Weights of a small GPT-style language model, trained from scratch on English Wikipedia: rotary positions, 6919 steps.
Each number is 128 + 24 x the weight over its row's rms, rounded and kept within 0 to 255. Layers, rows and columns count from 0. The size above them is the row's rms in percent of the matrix's.

# layer 6 MLP up, 1536x512, rms 0.0502, rows 969-1021, columns 384-447
size [102 106 101 104 105  98  95  95 104 101  93  90  97 103 100  97 100  98 104  87  96  88 105  99  99  84 113 106 106 100 103  95  98  94  94  94  96 101  90 100  94 105 102  94 100  95  92 100 103  95  96  95 105]
[[126  97 163 122 127 123  96 173 120 152  97 143  83 131  99  89 130 134 116 144 104 120 103 110 160 126 157 124 161 103 130 157 138 108 120 131 195 105 110 109 145 123 104 150 147 181 140 153  91 123 143 122 138 155 132 149 139 146 118 133 126 112 136 157]
 [131 114 155  97 126 154 144 135 108 128 151 178 131 114 153 140  89 157 139 109 144 110 163 107 139 106 130 153 132  89 132 167 148 155  84 105 156  95 129  66 119 157 132  94 143 168 138 110  98 102  86 146 141 149 130 138 128 119 119 102 118  87 141 126]
 [127 130 180 150 113 129 126 158 107 142 122 106 127 137 114 118 142 164 117 155 133 127 125 165 168 145 103 138 146 141 143 150 135 142 108  82 110 122 152  96 119 165 124 115 103 134 117 141 134  95 122 130 143  78 103 133 151  97 166 135 112 122 131 109]
 [117 112  98 145 129 116 122 160 104 145 130 116 104 110 137 147 122 152 105 140 148 104 133 111 187 126 104 140 127 127 132 116 113 152 138  99 172  83 133 108 119 135 132 156 105 169 142 122 138 120 129 117 141 130 137 109 142  95 110  82 118 138 155  88]
 [153 175  72 158 111 169 140 104 131 136 133 136 105 102 123 137 117 114 161 135  71 102 104 151 163 155 135 109 143 160 132 118 116 142 110 109 148  87 141  76 104 117 144 144 111 143 157 114 131 113  92 115 111 157 118 109 170 144 173 149 152 144 111 134]
 [135  87 164  74 136 135 115 127  96 149 132 169 145 123  92 153 159 122 111 160 119 136 133  93  80 122 106 143 113 156 119  86 122 132 173 111 150 113  87 133 138 154 105 125 116 147 151 142 117 137 138 136 129 114 119 151 131 132 188 136  65 133 124 157]
 [132 160  93 144 178 156 113 124 125 150 143 129 153 135 146 137 111 123 130 128  93 128 152 152  75 109 112 115 121 124 117 148 168 111 128 128 113 153 146  96 131 150 161 142 119  91 136 139 141 138 148 154 161 140 131 146 146 152 141 146 133 138 111 114]
 [130 106 159 107 145 126 104 107 147 156 133 102 169 108 125 134 109 148 122 112 121 135 140  98 124  99 171 153 134  91  66 139 118 143 142  76 136 107 101 114 134 131 164 152 144 136 147 122 101 118 173 143 181 150 127 142 154  94 119 145 112 160 131 139]
 [113 107 187 144 140 106 102 130 118 148 127 119 138 124 146 148 169 140 139 176 146 129 126 117 138 158 128 132  98 148 129  95 106 111 126  98 118 155 118 122  98  77 138 167 131 145 139 145  90 159 145 112 145 100 132 116 150 142 142 148 110 112 146 136]
 [137  94 137 107 126  98  73 110 121 140  77 174 132 115 145 146  83 160 121 152 170 107 166 111 111 153 122 101 136 143 134 143 163 143 147 141 155 109 112 111  75 104 156 101  98 130  93 111 149 103 132 132 158 106 124 113 164 137 106 114 117 156 119  94]
 [130 141 135 127 139 164  74 140  94 115 124 132 139 114 107 109  74 112 146 152 107 119 128 100 160 148 130 109 119 113  98 121 106 119 141  97 158 124 146  73 133 184 163 168 157 118 179 143 163 140 103 125 136  95 147 156 132  99 129 132 100 123 112 164]
 [ 71  98 183  63 126 127 159 107 151 126 122 132 115 144 165  91  86  96 112  93 150 131  74 126 108 109 141 129  96 119 103 144 151 119 161 122 151 132 116  97 123 102 123 145 147 103 132 121 177 146 145 114 102 107 126 132 104 133 139 116 129 150 117 112]
 [130 104 113 145 155 193 127  89 115 146 122 113 111  91 101 152 112 166 185 150 149 141 132 142 155 112 133 157 127 155 134 131 153 122 122 160 162 135 165 122 115 106 140 122  80 152 175 152 160 165 102  98 113 140 160  80 153 127 138 115 138 150 112 182]
 [120 106 138  73 145 143 106  75  89 121 126 154 141 127 166 120 115 124 114  91 128 146 147 170 131 119 139 130 113 110 115 143 176 115 135 170 164 104 102 143 106 122 125 133 130 141 152 157  87 131 133 146 144 111  95 152 155 153 170 151 110 118 100 140]
 [120 107 141  95  73 133  95 129 158 138 109 110 126 126  87 119 118  92 106 123  78 108  79 125 139 122 105 115  73 116 135 138 159 151  91 105 102 133  86 162 133 170 137 144 118 130 121 136 173 137 103  77 134 152 109 115 136 120 149 187 134 158 125 150]
 [131 143 126 121 153 148 136 121 130 138 150 125 135 127 112 147 134 111 157 117 139 136 107 138 123  78 108 138 109 107 139 106 122 159 163 147 129  97 155 127 129 143 118 130 149 142 131  97 143 123 107  97 131  96 121 119 121  93 122 134  85  91 114 173]
 [ 95 137  77 109 126 105 124 110 119 133  77 179 129 148 124 121 142 175 142 133 113 147 147 108 114 107 139 139 129 142 114 120  99 121 138  90 123 114 115 136 135  93 119 136  87 122 119 127 125  79 170 139 126 141 113 153 131 101 125 170 141 115 109  90]
 [103 139 132 134 116 206 114  94 112 154 119 161 107 114 145 132 107 139 170  85  92 138 142 111 126 139 145 101 131 141 140 144 105 124 140 115 158  92 120 120 135 140 108 147  93  90 160 130 110 114 132 100 192 178 105 125  93 128 112  91 128 112 145 101]
 [130  94 151 115 104 126 138 121 118 138 154 129 142 143 128 142 138 140 180 149 146 118 138  70 162 132 131 163  87  61 136 174 130 102  65 145 111  91 119 105 137 180 144 157 146 126 120 116 127  86 118 182 111 123 113 132 157 174 124 112 121 119  94 148]
 [150 110  97 129  55  78 107 114 148 130 149 110 140 129 116 114 113 122 181 140  94 108 111 163 153 100 100  97 160 148 179  85 185 153 107 127 128 146 121 112 124 118  80 133 102 122 113 135 159 120 135 177 125 114 138 130 107 171 113 130 149 156 167 112]
 [113 100 133 156  87 143 121 179 131 155 138 132 148 152 120 133  88 148 120 156 142 129 123 117 142  89  92 165 113 149 141 168 127 131 122  71  97 145 145  94 101 126 108 183 101 133 130 103 124 118 150 139 163 109 103 167 112 154 123 128 100 143 163 121]
 [158 100 130 144 102 105 140 115 143 156 106  95 112 134 155 127 118 143 104 136 144 122 153 116 126  92  67 139 161 140 160 130 115 127 108 149 146 128 115 118 180 128 134 116 118  92 135 119 137 120 155  92 126 174 102 169 145 128 171 159  98 150 144 151]
 [118  89 162  77 167 138 109 150 102 178 143 193 114 116 123 146 121 139 135 138 160 110 101 108 171 106 127 125 100 128  81 118 101 112 137 122 144 132  99 102 130 147 112  98 161 179 113 129 135  83 164 125 130 139 111 135 127 128 123 143 130 137 155  75]
 [103 145 138 113 117 176 119 132 142 169 123 160 165 102 119 141 102 156 151 144  94 116  94 109 137 108 145 145 117 154 123 168 151 138 141  93 137 156 120  92 125 120 168 114 132 178 144  93 114 166 128 138 167 142  84 116 101 165 120 164 115 138 150 105]
 [ 67 112 157 110 125  94 109  89 129 121 138 192 136 113 157 128 159 105 135 114 114 196 143 145  87 122 123 168 136 132 144 110 118 115 114  80 158 111 152 135 147  85 133 138  91 155 206 120 141  83 137 143 110 111 141 105 120 141 143 114 151 151 115 153]
 [138 156 140 142 169 164 104 164  76 112 108 173 184 174 122 144  91 128 150 118  96 132 174 145 156 150 113 105  71  87 100  81 158 105  96 119 143 136 147 145 175 152 133 125  90 146 201  90 123 127 141 115 149 130 122 114 115  70 151 130 145 127 138 134]
 [139 105 167 108  89 124 120 116 117  98 102 126 160 131 127 101 108 136 170 109 136 164 148 151 137 129 161 174 115  65 105 124 110 151 170 124 102  97 101 130 129 146 126 119 146 135 151 137 140 133 146 158 156 107 120  91 125  94 111 152 154 135 113 113]
 [ 92 160 147 145 136 121 151 147 130  96 161 128 131 180 129 118 137 124 171 170 112 152 142 156 120 105 119 118 119 132 112 122 150 110 159 132 125 140 133 145 131 139 105 155 135 155 156  83 117 135 128 142 155 133 111 131 111  99 153 150 154 135 130 132]
 [115  96 149 140  79 134 109 122 140 159 153 123 156 148 101 154 141 137 101 107  77 108  98 110 139 167 194 120 150 124 113 156 103 176 132 119 103 137 145  94 126 125 147 111 125 143 118 137 130 172 129 129 130 192  89 101 136 135 110 126 161 146 142 171]
 [143 142  99 113 137 153  92 160 122 119 122 145 143 123 129 119 121 107 132 104 138 138 124 123 102  94 134 131 164  91 130 112 126 139 106 133 122 139 146 135 137 173 119 116  95 143 137  90 115 117 140  91 123 145 116 134 128 139 153  94 142 116 157 131]
 [107 142 124 132 116 174 103 118 125 125 153 120 138 123 173 122 156 158 194  95 150  98 164 156 150 169 131 107 149 139 116  92 147 128  93 147 145 149 151 162 118 126 134 117 145 144  93 149 143 142 114 120 145 151 126 122 119 141 130 119 110 127 132 140]
 [125 116 133 117 176 133 153 165 115 175 119 145 149  92 121 144 121 133 112 115  93 128 110 136 163  98 131 176 129  99 114 152 170 121 121  95 158  92 115 145 119 156 112 186 125 141 112 106 104 131 155 139 117 128 177 157 162 116 129 155 128 113 104 149]
 [124 142 116 150 155 144 120 120  96 147 122 149 153 151 126 136  86 117 172 128 108 126 129 142 137  99 148 146 127 142 117 137 124 146 133 144 117 129 145 143 139 119 119 207 130 131 142 131 121  78 135 136 168 137  82 110 161 129 121 126 100 115 181 181]
 [ 72 113 107 148  83 120 136  72 132 155 111 176 108 138 140  86 129 123 141 106 114 101 138 107 107 122 127 131 117  80 163 107 159 159 124 142 135 109 127 115 150 127  78 156 123 162 133 128 126 116 118 144 133 121 125  56 144 150 126 108 125 174 127 149]
 [115 173 162 129 143 115 116 110 157 129 146 132 138  87 154  91 111 169 170 133 121 135 148 111 124 118  78  89 118  97 141 140 134 135 104 164 146 134 136 112 152 116 112 115 142 164 158 116  87 146 149 121 136  94 127 118 144 101 137 121 132 125 157 141]
 [ 89  99 148 129 140 144 141 107 124 166 105 137 150 121 110 136 132  91 113 116 127 164  91 183 153 115 100 144 130 117 117 162 123 204  75 108 126 102 177 133 109 135 117 123 121 127 124 152 105 144 143 121 105 127  93 157 113 107 120 160 100  95 173 102]
 [137 150 172  85 120 161 136 118 167  98 121 136 132 103 101 179 151 139 127 158 160 107 133 136 126 100 137 137 141 145 132 130 131 133  94 136 117 137 171 119 162 187 164 142 117 134 139  70 120 100 148 126 137 134 110 122 139 119 120 100 162 125 121 184]
 [143 107 148 112  88 172 154 173 141 180 125 146 110 139 185 123 122 110 134 117 176 143  86 145 155 126 105 109 143 128 134 135 125 100 140 120 131 109 123  92 153 111  79 107 105 122 161 109  88 130 136 127 165 158 119 105 104 142 144 107 148  87 141 140]
 [ 82 136 135 127  97 177 148 164 115 138 146 150 117 106 150 112 169 153 124 140  99 132 105 114 103 113 149 174 144 145 137 116 133 115 174 126 108 134 164 125 144 131 129 118 117  91 170 133 127 113 107 121 125 129 122 124 131 112  89 140  91 120 108 110]
 [ 90 166 155 110 122 105 158 133 137 115 137 137 166 163 106 160 119  90 108 113 149 106 138 105 164  71 122 123 128 137 117 146  93 114 133 118  98 108 125 134 137 180 124 129 127 149  98 130 134 168  91 115 136 163 113 129 102 127 115 100 116 140 112 134]
 [107 124 177 113  98  92 149 120 147 130 115 146 111 124 116 138  96  84 104 169  87 120 138 122 141 150 150  91 110 127 128 107 127 146 102 140 158 117 103 149 138 187 116 122  70 101 117 157 135 103 148 131 112 168 131 127 108 123 168 121 101 125 105 119]
 [140 152 130 150 142 135 162 167 119 168 120 148 101 114 157 136 148 134  76  98 114 147 124 141 145  58 108 109 117 137  92 161 163 152  95 155 137 112 118 142 173  97 121  75 119 149 171 137 135 124 119 133 169 150 126  97 122 150 144 116  91 131 118 161]
 [ 91 127 123 145 184 109 143 119 132 135  98 124 113 101 112 120 100 117 120 138 156 113 155 112 159 139 165 133 112 142 136 134 111 129 109 148 150 124 172 109 137 128 167 100 155 148 147 146 149 122 106 172 124 111  97 169 114  80 180 110 138 135 132 126]
 [116 155 120 119 142 126 162 123 167 109  97 109 147  76 179 108 138 130 138 163 118 138 101 116 142 110  84 141 117 116 164 122 179 165 106 134 134 114 137 150 148 162 104 175  85 128 109 122  98 131 146 120 121 120 157 149 124 104  92  88 140 164 119 111]
 [ 91 141 175 137 133  72 127 133 171 145 121 174  91 138 102 130 136 156 122 152 142  99  93 149 138 130 135 162 149 151 150 135 169 139 160  57 137 108 115 154 177 163 113 107 125 135 121 109 147 133 134 111 138 176 128 131 191 154 130 108 138 116 121  76]
 [145 151 111 124 169 121 178 140  99 114 111 126 144 154 145 101 148 152 184 130 107 127 136 167 135 172  99 155  99  98 150 165 146 113 118 123 117 112 102 106 133 138 125 137 109 129 131 137 140 166 141 115 125  99  79 164 134 157 160 123 110 110 127 158]
 [126  70 157 140 120 165 140 163 116 119 144 174 145 101 130  74 146 119 130 102 129 133  85 107 177 121 105 160 136 143 114 153 128 149 177 130 129 141 144 113 120 134 166 159 179 134 198 154 104 116 132 140 119  89  98 150 131 171 122 136  94 171 120 163]
 [111  98 145 163 110 121 120  78  92 105 155 102 176 153 105 134 112 158 142 134  94  84 177 144 137  84 137 133 135 121 148 145 138 130 130 111 175 107 127 129 120 137 136 165  64 116 116 123 123 170 112  98 170  86 112 141 120  77 135 164 100 155  93 133]
 [117 156 188 126 128 148 176 175 132 117 107 139 124 172 140 120 149 136 120 105 120 135 151 101 112 118 129 159  87 121 124 123 104 121 130 123 132  88  72 120 129 134 136  92 118 112 119  85 139 110 131 134 148 167 126  88 124 105 124 182 157 129 108 149]
 [ 89 125 105 157  69 132 142 102 105 137  91 143 132 142  88  99 149 138 132 171 147  99 136 150 138 128 114 140 110 150 140 151 147 119  94 138 155 142  92 141 100 147 105 142 118 135 168  93 164 160 122 141 136 114 154 138 134  94 135 132 113  93 132 143]
 [ 80 133 114  97 176 123 107 101 112  76 139 131 162  95 161 114 104 154 126  77 130 156 101 125 108 105 152 162 132 145 126 117 143 136 119 107 155  95  95 120 139 129 133 116  75 160 142 124 168 117 171 112 122 139 124 142 140 121 169 164 119 130 136  65]
 [121 169 159 141  84 116  83 110 120 108 123 162 102 139 113 110 141 156 140 126 150 129 106  83 121 116 134 132 132 152 135 143 163 141 121 101 153 127 133  98 149 127 147 145 103  98 127 139 138 157 110  99 118 110 164  78 108 115 112 133  82  88 116 134]
 [134 142 129 111 144 141 126 142  97 136 123 168 146 152 120 116 133 110 125 160 113 114 144 112 196 109 144 150 154 158 124 127 121 134 163 145 119 137 136  53 117 176 124 146 141 156 144 113 136 117 123 102 107 156  73 110 121 134 112 123 122 148 124 175]]
# layer 6 MLP down (transposed), 1536x512, rms 0.0402, rows 969-1020, columns 384-447
size [100 100 100 105 105 100  95  97 103 104  97  84  94 107 101 102  99  96 101  77  95  84 105  95  97  91 116 111 106  99 106  95  99  99  94  99  95  97  88  99  92 105 102  85 104  96  90 101 106  94  95  97]
[[123 144 159 101 123 141 102 106 139 120 139 155 101 125 132 159 102 119 126 150  76 133 129 181 115  97 123  99 108 142 147 146 140 131 150 115 145 146 128 135  99 124 102 130 122 115  89 115 126 127 141 148 134 152 134 121 113 131 123  89 130 115 103 119]
 [122 117 117 141  80 148 133 138 135 109 155 121 172  64 138 117 145 131 136  94 132 129 143  97  80 108 143 133  98 132 116 138 156 135 139 155 142 151 128  89 110 156 109 142  60 114 159 112 191 121 156 130 112 112 122 139 133 152 126 111 151 101 122 137]
 [142  89 149 127 134 124  77 122 206 143 158 139 122 144 125 132 166  83 123 173 140 140 121 161 134 129 122 126 137 123 186 120 101 115 169 134 128  97 131 123 165 202 158 138 129 132 109 138 108 135 135 140 127 110 122 141 125 137 164 103 133 122 102 136]
 [118 132 135 110 115 117  92 168 150 118 101 148 128 146 124 135 129 133 115 143 121 143 156 122 121 128 100  87 127 105 162 147 143 151 100 141  86 180 105 142 114 117 143 116 156 123 112 165 128 113 143 135  79 120 157 105 114 150 138 152  98 116 113 123]
 [141 122  74  93 139 163 100 120 103 158 135 132 127 121  97 152 126 166 156 193 134  92 105 133 139 161 129 140 163 108 140 118 149 148 172 110 181 123 138 128 171 159 136 151 128 149 148 140 113 133 133 157 155 120 148 156 123 122 120 157 116 137 135 136]
 [130 122 153 103 129 143 131 147 125 106 169 138  97 115 133 110 170 124 107 108 133 180 152 140 118 128 171 110 167 153 165 122 144 142  81 139 102 126 129 160 140 104 152 134 150 142  81 106 101 147 106 109 142 136 130 139 143 129 126  60 135 142 121 127]
 [ 78 121 134 110 157 130 114 148 112 127 130 123 127 153 121 127 142 113 132 119 151  89 171 127 104 134 159 108 151 126 136 140 155  83 110  84 118  96 147 131 168  82 164 131 147 124 158 121 122 136 104 120 127 160 138 151 139 102  71 113 132 127 130  90]
 [137 126 102 123 144 129 101 129 115 128  77 177  63 161 130 117 121 103 110 131 139 115 131 114 156 175 152 136  88 119 198 140 161 146 140 129  92 140 165  99  91  81 191 133 182 123 140 117 122 122 114 114 139 134 116 117 100 122 133  94  95 109 132 131]
 [155 152 133 119 153 135  91 201 106  78 106 151 119 168 142 167 125 118 118 120 141 149 134 124 128 147 151 134 151  90  96 110 132 142 104 129 155 101 100 128 151 114 142 144 125  98 135 123 161  94 137 117 134 154 124  76  71 127 125 104 138 139 115 106]
 [ 98 120  77  92 114 175 151 135 132 120 138 155 109 147 151 139 122 137 128 126 114 122 150 105 130 119 137 132 127 109 143 156 151 133 138 135 130  98  88  98  76 133 147 135 108 149 134 145 138 184 148 141 157 123 145 155 136 145 174 122 124 161 115 138]
 [ 80 163 129  91  75  70 151 137 133 159 129 139 136 110 127 130 122 128  93 160  89 114 127 124 138  87 121 123 125 138 136 177 140 153 153 142 103 185  86 124 154 150  90 121 149 136 100 135 110 120 134 120 134 159 104 135 108 114  79 108  81 135 150 142]
 [113  93 102 127 162 133  84 111 134 130 144 133 116 175 126 124 127 141 156 145 129 153 164 136 114 118 149 132 101 141 130  89 137 113  92 158 161 124 134  83 112 119 127 150 161 139 135 109  93 141 123 126 123 125 124 147  98 110 156 110 142 110 135  86]
 [162 144 170  92 134 149 124 109 136  79 117 135 119 121 136  98 122  98 121 132 147 145 161 118 142 121 160 125  91 133 151 112 130 137 151 113 154 142 127 120 178 122 118  91 128 131  91 148 135 125 110 138 150 157 131  97 117 187 119 146 163 102 124 138]
 [115  99 100 110 126  64 136 136  81 150 196 141 105 121 177  93 133 118 111 154  93 208 124 123 170 133 143 134 176 138 130 137  60 130 149 175 170 164 153  84 133 143 157 141 155 127 111 101 146 123 144 111 127 120 132 128 135 123 157  99 163 101 159 120]
 [152 143 139 118 135  94 160  96 109 127 146 165 144 103 127 129 148 160 124 129 129 114 124 117 138 125 144 133 116 146 140 129 114 153 145 162 137  83 117 122 102 134 105 106  56 118 156 126 140 113 153 164  79 142 122 140 129 108 132 113 108 166  66 142]
 [114 116 148 117  96 120 133 135 164 102 147 130 113 110 143  99 149 160 135 104 130 169 135 131 116 113 148 124 135 128 124 136 158 121 134 107 126 145  84 147 142 117  92 135 137 110 108 139 146 100 134 158 142 106 106  84 170 122 131  99 120 191 115 129]
 [123 161 121 108 123  84  98 124 115 143 116 140 148 144 100 114 148 150 162 118 121 106 109 193 102 144 108 101 154 165 106 121 139 133 108 109 119 100 137 150 141 113 145 119 121 123 124 131 121 135 114 124 149 149  69 169 129  80 123 153 105 136 104 127]
 [120 161 103 138 113 108 143 134 122 145 126 131 126 147 139 139 150  83 112 108 133 169 132 118  96 108  98 119 157  99 140  95 174 116 138 144 129 115 107 139 123 155 125 104  99 134 139 108 147 113 102 140 164 132 168 154 167 153  86 112 124  89 149 130]
 [141 135 124 154  93 126 115 169 127 167 121 126 138  97 150 135 128 122 104 112 132  99 159 134  86 130 112 143 114 139  92 106 168 136 126 138 132  73 153 174 155  83 142  92 110 124 135 121 137 133 118 111 171 184 156 168  87 146 123 142  93 193 122 121]
 [153 102 140 149 186 160 132 126  71 124 129 136 150 145 136 144  96 137 133 103 134 166 133  92 137 152 100 181 124 110  98 150  94 153 115 135 150 132 150  89 136 140 164  98 179 142 149 121 138 152 131 133 178 158 133  93 151  96 110 192 156 104  82 147]
 [168 117 132 138 124 108  96 133 100 167 168 129 130 148  79 168 123 131 140  88 100  92 122 126 136 105 119 148 118 203 104 136 122 134 100 135  93 144 121 119 133 115  93 138 123 133 101 180  74 129 127 161 119 158 113 133  75 113  84 139 107 121 145 138]
 [155 148 108 114 157 102 105 118 123 124 157 112 155 134 114 117 146 111 115 127 121 153 115 147 137 136  60 117 121 146 121 151 119 127 151 119 100 161 140 111 102 145  97 121 111 163 143  98 102 157 112 120 159 130 163  94 129 128 152 128 102 130 139 130]
 [164 102 108 124  89 141 124  93  99 114 126 147 118 129 100 149 126 137 101 180 125 113 143  92 119 137 140 154 159 115 115 108 151 149 131 154  90 133  94 141 123  90 166 139 140 142 128 109 129 119 135 119 104 110 109 101 168 158 143 143 133 110  84 116]
 [138 113  89 118 164 116 131 104 116 105 127 160  99 121 172 152 129 159 128 120 128 145 119 155 146 153 112 126  85 122 138 142 106 135 134 117 113 123 148 138 124 155 145  88 135 128 138 119 135 108  94 140 148  92 173 110  93 161 115 141 143 136 146 130]
 [148 161 144 137 107  94 111 111  86 126 130 145 118 130 140 123 180  95 107 120 147 162 174  84 111 127 106 112 127 136 108 109 120 110 117 115  97 101 132 172 118  74 130 110 106 156 159 135 153 159 101 136 111 147 125 132 160 130 148 131 105 106 124 145]
 [132 129 111 135 109  99 138 132 151 155 153 136 111 116 145 125 112 191 111 134 143 156 112 142 136 143 127 150 130 124 166 171 140 176 131 167 137 161 133 113  81 115 119 153 182 101 110 171 136 158 107 167 117 147 150 161 140 151 147 133 114 170 165 127]
 [161 107 114 108 131 170 153 137 154  81  91 130 117 112 127 147 129 125 141 163 115 132 149 144 147 143 110 135 139 135 149 108 114 118 122 144 156 101 149 134 138 100 123  97 192 101 133 114 126 109 144 120 121 108 107 160 188  81 133 136  94 151 128 159]
 [103 113 153 110 116 169 100 116 104 163  92 139 132 112 127 122 110 156 162 127 130 128 147 133 154 122 163 146 167  81 155 127 113  97 158 112 122 128  94 105 119 100 170 136 112 133 126 111 112 164 110 104 138 124  65 110 142  93 143 126 110 152 126 151]
 [152 109 103 111  86 167  89 146 119 144 132 153 139 102 130 137  90 153 131 155 119 184 127 136  99 143 159 146 100 133 115 102 140 120 106 116 138 120 131 131 148 130 129 124 127 139 172 146 157 109 110 166 114  92 145 118 127  73 121 113 141 132 130 156]
 [128  95 135 120 117 159 129 145 150 116 132 113 111 121 152  97 147 135 132 136 156 139 139 130 142 171 143 173 138  96 164  95 149 117 144 151 116 142 126 120 129 131  86 133 103 124  75 149 164  98 105 173 138 134 145 105 124 115 152 175 115 162  88 149]
 [131 101 123 149 141  88 118 134 150 135 147 219 112 119 107 158 168 163 115 142 152 129  81 147  99 136 122 147 124 127 155 123 163 148 144  91  73 142 115 146 177 114 169 108 114 114 103 142 113 113  97 104 127  81 149 113 151 123 127 204 100 167 115 136]
 [130 112  83 124 146 135  97 144 127 137 138 113 107 144 125 143 147 118  96 146 111 107 111 113 172 116  93 114 154 134 161 116 132 120 112  73 102  85 106 132 139  98 135 120 132 131  78 150 115 120 129 136 180 166 134 113  87 141 103 168  83 102 123 112]
 [137 120  96 136 121 132 177 172 162 131 106 112 156 128 149 114 124 131 144 155 123 107 130 140 120 151  80 132 119 111 140 166 163 128 139 150 151 125  92 120 146 133 116 139  90 139 167 134 160 100 127 160  39 107 128 106 137  93 167 146 119 144  66 126]
 [107 189 121 133 138 126 136 114  73 125 174 123 157 104  73 124 131 131 141 142 131 112 150 166 139 108  99 104 127 107 110 104 165 157 151 174 119 110 112 136  99 141 113  87 124 100 120 131 113 124 108 109 123 127 151 138 116 121 119 132 112 144 126 160]
 [117 125 160  81 124 167 101 140 125 115 117 113 119 160 123 146 149 143 163 159 132 140 101 140 166 135 120 134 114 174 130 110 106 161 141 133 119 128 120 112 150 156 111 121 139 117 111 147 118 170  90 143 136 166 168 110 128 167 130 136 107  98 116 137]
 [117 157 124 153 147 139 117 132  97 120 148 162 129 146 134 179 125 142 136 141 122 160 133 125  98 137 129 147 148 117 128 127 121 142 147 158 120 108 139 107 122 115  96 102 136 115  96 145 139 136 150 102 128  86  80  97 131 141 134  48 131 119 147 143]
 [164 139 105 150 169 128  80 146 177 129 131 122 154 159  88 129 176 146 123 134 138  85 106 123 105 129 108  91 106 148 106 131 131  87 111  93 103 135 153 140 108 133 151 126 112 111 125 128 122  98  99 154 130  87 123 137 121 165 170 196 127 120  93 146]
 [127 137 147  86 107 146 145 122 102 114 199 132 162 133 107 129 102 149 151 135  76  80 104 133 125 137 137 119 141 112 124 148  69 145 119 111 121 130  92 150  90 134 132 170 139 115 134 126 128 158 148 184 110 154 150 161 132 148  84 105 126  82 125 158]
 [153 128 107 129 113 138 148 104 169 120  98 183 164 126 116 127  98 156 131 136 130  99 124 134 116 113 135 118 160 124 101 117 109 142 120 154 138 141  81 111 108 134 138 170 158 138 140 106 144 114 115 137 154  71 123 116  92 130 113 113 134 119 104 104]
 [108 110 117 116  99 163  79 120 146 195 129 112 143 140 168 132  91  97 106 168 107 110 131 156 118 109 128 145 143 160  88  83 148 137 140 124 118 108 168 153 164 149 130 143 144 122 135 113 131 113 133 106 123  99 119 160 149 152 136 146 108 153 136 120]
 [156  93  79 135 114 154 186 151 141 134 117 107 137  94  88 111 161 124 152 110 115 130 152 133 130 112 155 155  61  72 153 183 165  97 121 148  66 133  96 131 129 102 107 139 142 159 141  91 150 123  95 109  97 151  58 156 117  91 119 111 134 133 112 131]
 [144 109 125 139  96 124 101 105 157 124 108 119  91 141 158  72 115 141 157 148 132  96 154 119 136 160  98 135 136 132 162 118  68 168 119  98 106  91 142 139 103 136 153 115 138  80 117 131 144 118 138 105 154 131 114 147 150 144 117 159 117 107 100 163]
 [136 110 120 163 107 121 149 132 138  99 120 123 172 126 160 141 136 113 151 100 146 106 160 130 132 141 138 129 136  95 131 127 134 109 129 131 124 136 142 121 148 144 133 100  98 110 116 107 141 133 108 146 112 178 115 178 148  86 113 119  70 121 110 134]
 [112 131 130 153 117 149 123 141  97 131 109  92 121 176 117 121 164 151 134 156  93 108 196  85 145 112 173 141 138 112 105 138 141 130 126 131 100 131 137 144 147 129 121 109 132 164 172  74 133  99 160 139 116 128 131  99 145 112 171 140 122 109 113 166]
 [112 130 103 107 106 148 158 137 112 156 128 119 103 134 157 136 139 150 145 122 136 147  87 143 118 173 101 126 131 142 127 136 138 152 112 106 157  87 154  73 169 145 132  92 132 134  75 156 128 111 143 102 170 102 147 149  97 107 137 122 107 125 155 130]
 [138  94 132 128 120 119 142 140 153 125 108  96  98 159 169 131 107  88 140 135 140 118 161 155 114  87 181 117 143 178  73 106 139 157 136 104 118 117 106 133 125 148 128 136 141 115 121  99  91 118 118 121  93 110 143 106 144 141 148 131 149 123 135 111]
 [ 92 124 154 124 131 115 153 126 110 134 121 162  96 155 110  45 138 134 112 135 144 115 127 102 141 117 161 116 128 100 123 131 120 127 122 151 114 107 149 138 129 104 111 183 117 139 132  95 149 138 153 131 125 136 123 116  81  71  83 120 137 125 123 117]
 [ 76  92 167 130 125 133 160 149 142 102  96 115 102 116  97 143 170 143 117 138 140 124 103 107 158 109 127 105 111 125  81 125 127 113 140 112 184  93 151 154 153 112 131 102  90  79 133 148 142  44 117 126 136 140 104 130 146 148 153  97 128 147 126 117]
 [136 153 142 135 115 111  93  96 182 117 110 157 120 115  82  97 165 153 108 135 120 122 120 156 187 134 151 130 108 125 119 149 130 141 159  57 106 117 121 187 145 115 114 146  76  96 113 152 126 153 157 104 155 115 121 151 135  96 123 164 126 137 151 158]
 [152  96 142 145  88 100 120 150 138 123 167 150 100 149 140 138 189 151  87  70 116 101 145 130 105 136  89 170 132 177 120  85 136 120 110 109 126 129 124 164 137 125  77  78 126 148  97 158 133 155 164 135 125 162 130 131 142 119 122 121 134 105 135 128]
 [ 90 127 130 144 134 151 124 138 141 150  89 132 155 139  65  82 146 123 114 147 123 140 133 161 101 126 155 115 126 162 145 155 124 106 125  99 125 104 154 129 135  86 154 123 151 129 109 132  96 184 138 113 114 146 112 114 122 138 119 100 174 145 112 114]
 [145 127  91 161 129 129 127 119 122 126 146 122 144 110 138 171 108  98 130 136 152 115 117 128 116 114 165 112 118  88 152 133 121 140  88 161 118 167 116 168 116 128 110 148 119  88 164  91  70 135 179 141 140 101 133  73 138 107 168 120 116  84 109 116]]